Weights of a small GPT-style language model, trained from scratch on English Wikipedia: RMSNorm before each block.
Each number is 500 + 40 x the weight over its row's rms, rounded and kept within 0 to 999. Layers, rows and columns count from 0. Numbers have three digits each. The size before them is the row's rms in percent of the matrix's.

# gate: layer 7 MLP gate, 704x512, rms 0.153, rows 70-86, columns 0-127
# up: layer 7 MLP up, 704x512, rms 0.166, rows 70-85, columns 0-127
# down: layer 7 MLP down (transposed), 704x512, rms 0.161, rows 70-85, columns 0-127
gate70 100:463523537514551491504514506538466487522469518523573494506482527444516491491477470469603527500506590479532501485550433552514471581485447466518533457490461548494445502529522506593454486508466494560453592582473495489465488426521493536525503535613501495463558491471489478512466484485489503539516500540404527505493479550532478508473518512506457435445568446478481433495485507501527491513421
up70 097:529522395452531504500514517457492533512525518486455535499531502519458452474410512430469573449564499478491458514517471508541560452514514490531529522494472463553501486484520544515532519452496476429498548469524568462501564536532433518482505572563450433578504476554519470503566473509432544484521395466569507540573483524515478493532485519543527553510512478445482498537553459599511561587539
down70 099:490499424470522485407507489510487413458441480527572478488461468508585481409529485535510487456486457492434481468562427536515443486530461470460532525435477430508493548525466550528523458501560431441471470508477475574500519518462476464514450529486507465450474452517498496545545504462481472491579504481530533541503481546472433594482543552460528429537496472436576536537459512416497528512450
gate71 102:511542516424535560491557554450483499485502494432566488545489552481469496436529566581515527590515475496469506495454504484521423470555453520488519535562497425429580488466500499472445422488451487514499521485497473521502516540510488574515546502486514482495468554473411505414526519562486519578541564549451555494506521500544543497518570525483625472486510575456487495477420493439474484483536
up71 101:536542508373542535543539449536497582477591593494549529502486533529540471521530477516642490525485509441468556505495560500474455464556465507554483513555490523492513462536510465580578479466555496441504539552491489489466479471535497533553511559541554465574555518489478523454466551494518499602476440517467508503484519470481480492485552476459518529503466440498428493531483454470488523512479
down71 102:458488441484514468540538495554485435488540515464434490439452531508489461573557449441462565504515473485513567561504477603543491489537501480503500511428580516507511511490561537596521409486428516518524487527534479535536421425514477481467436507531570456455492513485397490585426518500431524448462575535498465473479461551481489447542517484479508443550476487465499516463514508425583477573575
gate72 093:493414495426424527530506501555468446471545505539509506455524523462583516489411477576525488475409460503498493447510548517487444586505517487494520495471497547464461539475480594413399539448477509432478535508470497471512543506432533457440507460465492469466520515449472494468483489459495497509481515473520492457548498492529536444537488409471563463512525499514523488501461467531543499541445
up72 095:512500459476501512490584471527524489468548573483485464499483540583501448511510510555511504518459511474468487478521445531492535497481493556497505484445502489471566537475547491585454541504471562453517520388501534471583506527536490410522512405528526517500464491515448538501493532532522500494581546539517493540486590478529504374495528495520518502463495463542510449504520569491499488476522
down72 101:518493484429514455511539544446522463488425458530465495475546553538464444509545517477543474496506484495478472454452473539476444472526444515512472478499452474478551481443548476567569589508511500525474559454454422569490441457528590522408491447449462551500484474483509563496540478491565490510472488502450483501529551551531534500510444536553492545539463575453456431523525553531564525511479
gate73 098:470511445503423464469603428538496501462472494477526532495510437520560510527568479464501605490579481472566402482493552528494529475448524455554522488576468480553485516455490487489498484615504515508479525528563505589510489408488525481483544451545494487482519475512512461516452437492523569512500528538460429522538477543488576504452492464442514502537490468537476480504501539504469387477552
up73 099:545504550512509472524531527526561487524452470544596503527502545467503546421601480440560473483448463559517475493504526456518512488576484569483456447478472518493488485503431502471418474480456522496505532458478531468482539437501559525497474569449515489503553481427486549471499529468512517421472530545476533510483464505463497526548523546571542456487527490484564443532458472492486525521445
down73 095:482534523489485473518501454521526529477530504540537452430462581549455470524539480515465516462458576526449471499555539527547478447465453491580532559518510551527452473493527437529505510562480523521475548521444476530478517475521532502493419542497537501551465501476461480496481524569467518442468572371543454485518531547571523443462452401540456467520530507510547505527485483449482492520558
gate74 103:479533545485487534578475551518497575584508554517573582536515511523494454539479486423453515565526401515476523413518453507563507498524419553539528482518481521472488473524499511478569552486517436473516490471526526510501558457537560548514472550496581469500451514516455521552471533499518481496517516488496546522490456479537521483418514582512513429531448477622627490471447470514485525417435
up74 096:548545444518545550469516544472508480632524457509434510495515497601511468554464528501491592503440530492518478514523525451527507459546552521538460467445513458490544613522484502517417562565506505497513489464537442476596521518504456505445482467458542459447511567510409464461486452498509449469555500496581573531517563487543465508506422503475544544508534510522539518437517530525454536521454
down74 092:486485506486541490463538521492512465511438454502534542526470493495496513434518497469491440481472555470482429495489549564500472439594620556508519468505492514506494486554558505476563516475542470517525458434500464476522514472541550521524445468532492547505474490505436422535522525570517431460472552542475482389510498498472539549572536503512570563486508469514492484474502480500538558495499
gate75 093:508467527494528514464480428469497467482469514463498496495532475580540516467562525459514486503480454487553490513537504538546555476517491565525459596503520491451504400501441512520539497506503515505531508485493398449479467488509461588492489509459584480438517529464445499491499383578480513443449554507498445526464468485586430505423488587471510575455520466522413478591538467529511466506563
up75 100:518489500388519553479445492467548486559466432467426506503490511421466553522519539503519413595533484536477525467471537485500502505540524519536514597462554515514492480544532473494509481528583502527479530526449479501495521454582405508593532488542604474506515479520485515401540505527466530461451475524521494524458462522551476464514530481469530521456492523469557548497535455520430492469506
down75 098:476509506493535508511457510432526459523452510526508529518461472464507512535520528455556514479521447500526483470478489442429451518490546487494445507536538557524546552442447474537551539554518532512561441404525582466533523472508443497523515572491468523481471490487528510487491459498500482515528507500515540548493501494509497446460545479490581508519529523532507452558429378562499480506514
gate76 103:484487527441472411588489451476451481488510410505370484525523531495471557458536494447446531475481526552462499535539546478477486473524514483555460487543506486420570485475481538441482512598485509552535477545514504479533443525498561510500513468520525564468531441469540568511477390508505473484430480483513504561508478405486443580473466483479468522501454403508476468525496485546554538592517
up76 096:479474544475538547491462492528524531525525477498431451460585527429466502516472489598514498573470501556455534490528488535640413538526467468472535534537497502502472517483401502519512472527580474454520506481540588439484512522439465487449512502538506490469476521595548548518485465542502480493442516494479479510524516568439503437443499480531575513499472469511493501486431533544470461419558
down76 097:505493513509451464496422430424455584462449511538495512590510524511498465489532447477572469506496515514540533516489530508547473483499494481498527507574482546490526526512491486542519480507468412552563471500541528563516545557438493475464470485505511589503586488453526569503569534527523499455407526401562487497525457487522482548486522503462509573536430524498510422468492426490521453487535
gate77 099:503507536498462486491427500513465453473533510487496515539522466516477432516521471555511452538470479476493534487523480473473512497538569441510520465553481520541520548489463535475507552463554482459476512551587503467462537530428440487505466486503509438431482480523473519466560481506542458464542505505553477458527477539520505605573523541501486525520521467536455591437478508532538513498456
up77 098:593499461529475493488536496614539505478439476489514531462494483498537551461570538505518434547493458505434533469412530485516460529455504484454457494488523514527526488532432556499512470513500505476570534473484548507454516397508467519467464515501520529456577454495520531468537518537522545500454477598573479465486438512517530508531464587485442432523474490529570481413507634471485506463565
down77 102:475474468506465490574553509501544461461557542483537455485514553543576540514522528523527506399431486463454500522486528500510401473474495456525458519485484509446521495519539556505499479527437495468451552454518477505546492537466532512522520480471512495448579517500542486473590414493553539482528511488465564449475482507457510535528483565499534463447506491548499479467534487447487476428509
gate78 100:490476531463497492480508460538580448466493557519525450551507565512569419495473491499546504510504417525480459500544507494409541448473482532480434515461522524444506512504502484477500493544445477525550493511472512465427454550519527475499557518511453491515528502515513475485481515491484530474538476478466598501570562548577470503491516457534481524468453435524533437487473540524450546464489
up78 102:507490507462525585462460528483487492490457484437525424486504525495518455564497440506533438550443527468457470463474470497519504482503523513570493484515554509479518467450502514466549568521543466519535532519457478449513481476539434532532496538399445465530533508506561506478426494543486423391496432476499474488517530433508465473607470451521557474519456498458504502480559530468457439553479
down78 102:497496518565491492473493474532510506512481498528473479423565451579402479573439460513577518507448533496415476538470514449533472496528517574497532380477475427438553493485519484490550434487508566453465493584471531496528510438573528541442436482490538487469507513519516426462505520570504449496530476569519515529456528559530497452546466514490447542504500530545507490511490454555504543520458
gate79 100:471526514551493478493430485501516525443467532501507500543505507416555527491416484547434523482506454488507508447537536519498540497482553597478517492479498516518494471545506523508559523488504550630506474531530432572509429499489540467547517552498551509499492491438525455460417496525548557579497452519512508470492458563534490527498519522519506487538472502558479428518455480551544499541444
up79 095:495478562478503501541547473491468410533492435576556556599469506552462513506498567556589493447493498506582454466510452513554508441566526523492441532484517482502576470511513446528493508442463443441464455520473569466479458487407530507503501480478567527550479506417431545484512503453473472463546413527470514514445531516430502464429472545475483528496497532441523439509454524519515488514466
down79 100:532468612589463554544513456518486474416535460578545419463472503547458481461517523533600554450469513481515428511498467497473425479476536496427476432428525569483511486511556471436518423539507503511548496519560466605552504456496543567505513489475518487501475469469470530503594489497476450474445503501467507513482521521448471451521528580571472506546505499603424497537427489415464513559555
gate80 106:493460523494479488569522416469490452428553569496463575483500538442518527539537551472471511536485553519444457452515497507488534474438463548445480496525474509524471505461463555518477445532483529486515441520469449482532478461520508485419518465547515536492492489480525554563487536449467549508454541436491521497508469497485466477501535528520456508564524524510501466550536524499560532560551
up80 104:572474480418491503532547540494485495436460482528475570465518474444510480444556521507501443556465541514423456378504563492516528492537526531407470521525493423441448490489490524467550519481586570510517504473486449504525483523504470466558496524501481530506498433467572485474473457493442498570452477495508563458493504504494448476524524494517411547563488505405485509482486508559479496565485
down80 092:486575514557538492498554401439525482505508507555486451532453522558492519441547463471488511498477551458433506492509441497484528522457502468441446487453453560528535470579463543450519454487530500561490463550514490406580448467475529528472555532514495524454460559473482481565494551550569515440484575440501513504491527514453514511491486559539555450514527529424574566492528547550499468415503
gate81 102:473508541533489516500452541537558524411471472454524528515524474498475482460471519459487435529481396509475461508514490507538538523549481450549435529473478492488457492501516512455544457500510401545485443495541472471556529461540511543489509466461541468549495444433544502528510468525568447523556475502522538562487382527510502498481482431355499459488559489530511545459485507526500505491468
up81 100:501479499541529537496515517514505459500488560551482469522431519488516580482507553530507478465463533486440459505525484441496510562452509479457508496416562535518510519597458549512467423509540500535565511501475431487532490487473521574546503523440441505500496502482483448496492492500513467511470555545474503484434553475442486467488485506566541467564531400550484503487568392462515530444503
down81 103:410452485502481533511519527475516476489440542509491503520588555486511478530497546473513481514518487490477552503519548488462467535442488501476453495486542474562553464458521495521413536489469491463483467507498503490521529506417495522486431483494544491477471494423489558444482519443476508467486457427451495482502511618466473449537491545532483433459513517542526578500544496435516570440589
gate82 106:452564479499506541477404544480534508504532546525554471471532503473517472448478517464599469471485515501584490567465447533544495600452557482514467525511452504461506535504473521519492471502495452427478542555516510413568485546501493546503536459527533484511509550444520438442513491482522483357538466466453581486487510523493477458512465504524509568592493550462564482523505460463440460492504
up82 102:508511529428554447514490503472476472461546489555465541479457534535515574489532538453471515456508463526497478563531569481473507449417460479448531414441485484507481434452505464425468458497475488441533557468463461495527527418471481546473565532511450502469493450514484505432501499540448480507574506465541558506503532539500500548530573541488473480509426526486547551508508477523484444449519
down82 099:572499505439450534475530512500507494480455428393500520524463461462486546503476487620461495481542549470471543519541482462473510482453440502547572465496554459504448562538479587480489484551544461486502503484426488511487514518538467467548524496492495461515470491513429440427491521478565555499467470467499471503441502488426547543506419465483472461550492522517469480494406480463472536500524
gate83 102:593511502529480602480525502536549503527547522571526487503521480455487510501528401495454524559517559484504527517478454510433522430484476486540500530515444516437542552516469500423473459467470506481498528537560531421455529507522496563514546482596541518382449582577563477469501499451483500478532386424456537483493502532407455505498567458444407469513496467523492519460531473487570481518532
up83 102:420549504461424512536416480461470491498506550540555533497447573451509501547473465493517507537534496521484421478459604509590486494412526462498441484541484476515474509399501490527558516483462516562542462536494489528545572461550479490478507539559504516525554474412479515521442392493578513532454535579537506516495486477515533503496516496564524541427528590505514475473488475478518484506532
down83 102:491559504543542532553494445473556503551559514507442470502494578572446452515409489419520486456504471463452493478482528504494509459526390497534508502515469533446506503392448519533588512466520474473446451510496530463450501473523506486556503466551551469528565541494519505474552506547502588487485487507553552530482451472489513508525453455516504442492537548467494555522515511493543518553568
gate84 091:479510526541493506445432465538505472462512497507525492481523491542552496538490512509586546457495451513491477551523590464515505440440372518513499529477458514474503473446486502544535546501545559476492521447486565539496444508501558414461656513520548516500534470463435492511570471398489514497407486411516450532492518480461505494461495535503495509481518460537497471524560557457460507488478
up84 098:603489503519474500463553491471510492497532414531545524475518483485506540473495467530508508547533548488521484469451506462527487538493501459505520467460565516534511504550479470474475495516517431452626451474526520504499521483535492450470486519419469517439567468544549588436479475487478504528458467501462461561563515565539444454516510523508505469459501453469510455510445403460524434536446
down84 092:518495538483489516428489549471515492506566489480476555555436450474506517473581519512506459514473417520500499465512457487466540517467546397470537488539422455435536455512435522528526496504516515514521542541515534528503455580491486577475462509556483463531534543529425473558471439446472455551454497577493458467480480396507457513558518491521482455480492516516519527420495583521489475526507
gate85 108:552461500537524503503570528459399407464521522474543561517530473491532460519495532459535520423464485515518547514499522539483452547475498456485495487480549576511528498475490439498503452547552503402490518455435543473515526514542482483561494590481520456459517498572524520466543473554534486458515440498442524447513542570508521485475552563484536491475536471489480517528437498483522518548510
up85 111:477483516512413460535488497523502410529517502520496576491532486479543471516489473512521446456439440588528532555545468552483461523516452485526520471523564500468584491518459484467450475571522546484532522547508512495490464505506512388506444504495459473505428495497500481504552527489540483518532479565508453529497577500519534513461506487459426513494523480491445482488425511421492544483484
down85 105:515470487542513447478602477499486494489561515432505511410570507504502528495474511562465539495480469498450584526511539518587498449497529515499483511455502497508495424483441512477432567514466414420483518510484473522522429467539486482440440515559522521530478431504540512508471472469523564556592485535543518483524504431509536544541500493468467515499486495546504502465447429409451460413524
gate86 100:545461509566519500518509490572489544485529546489631523569461469550547472458459573481475505492557504475468521470544560458551472470397545608522445501485559472464446495567488484507455480507485541455491533517466604443472561444498473531488506432509522432454498544495453551440492473474585501514518439487452511525550474464549445461496475561452522442542479476506518524553494568463536456525486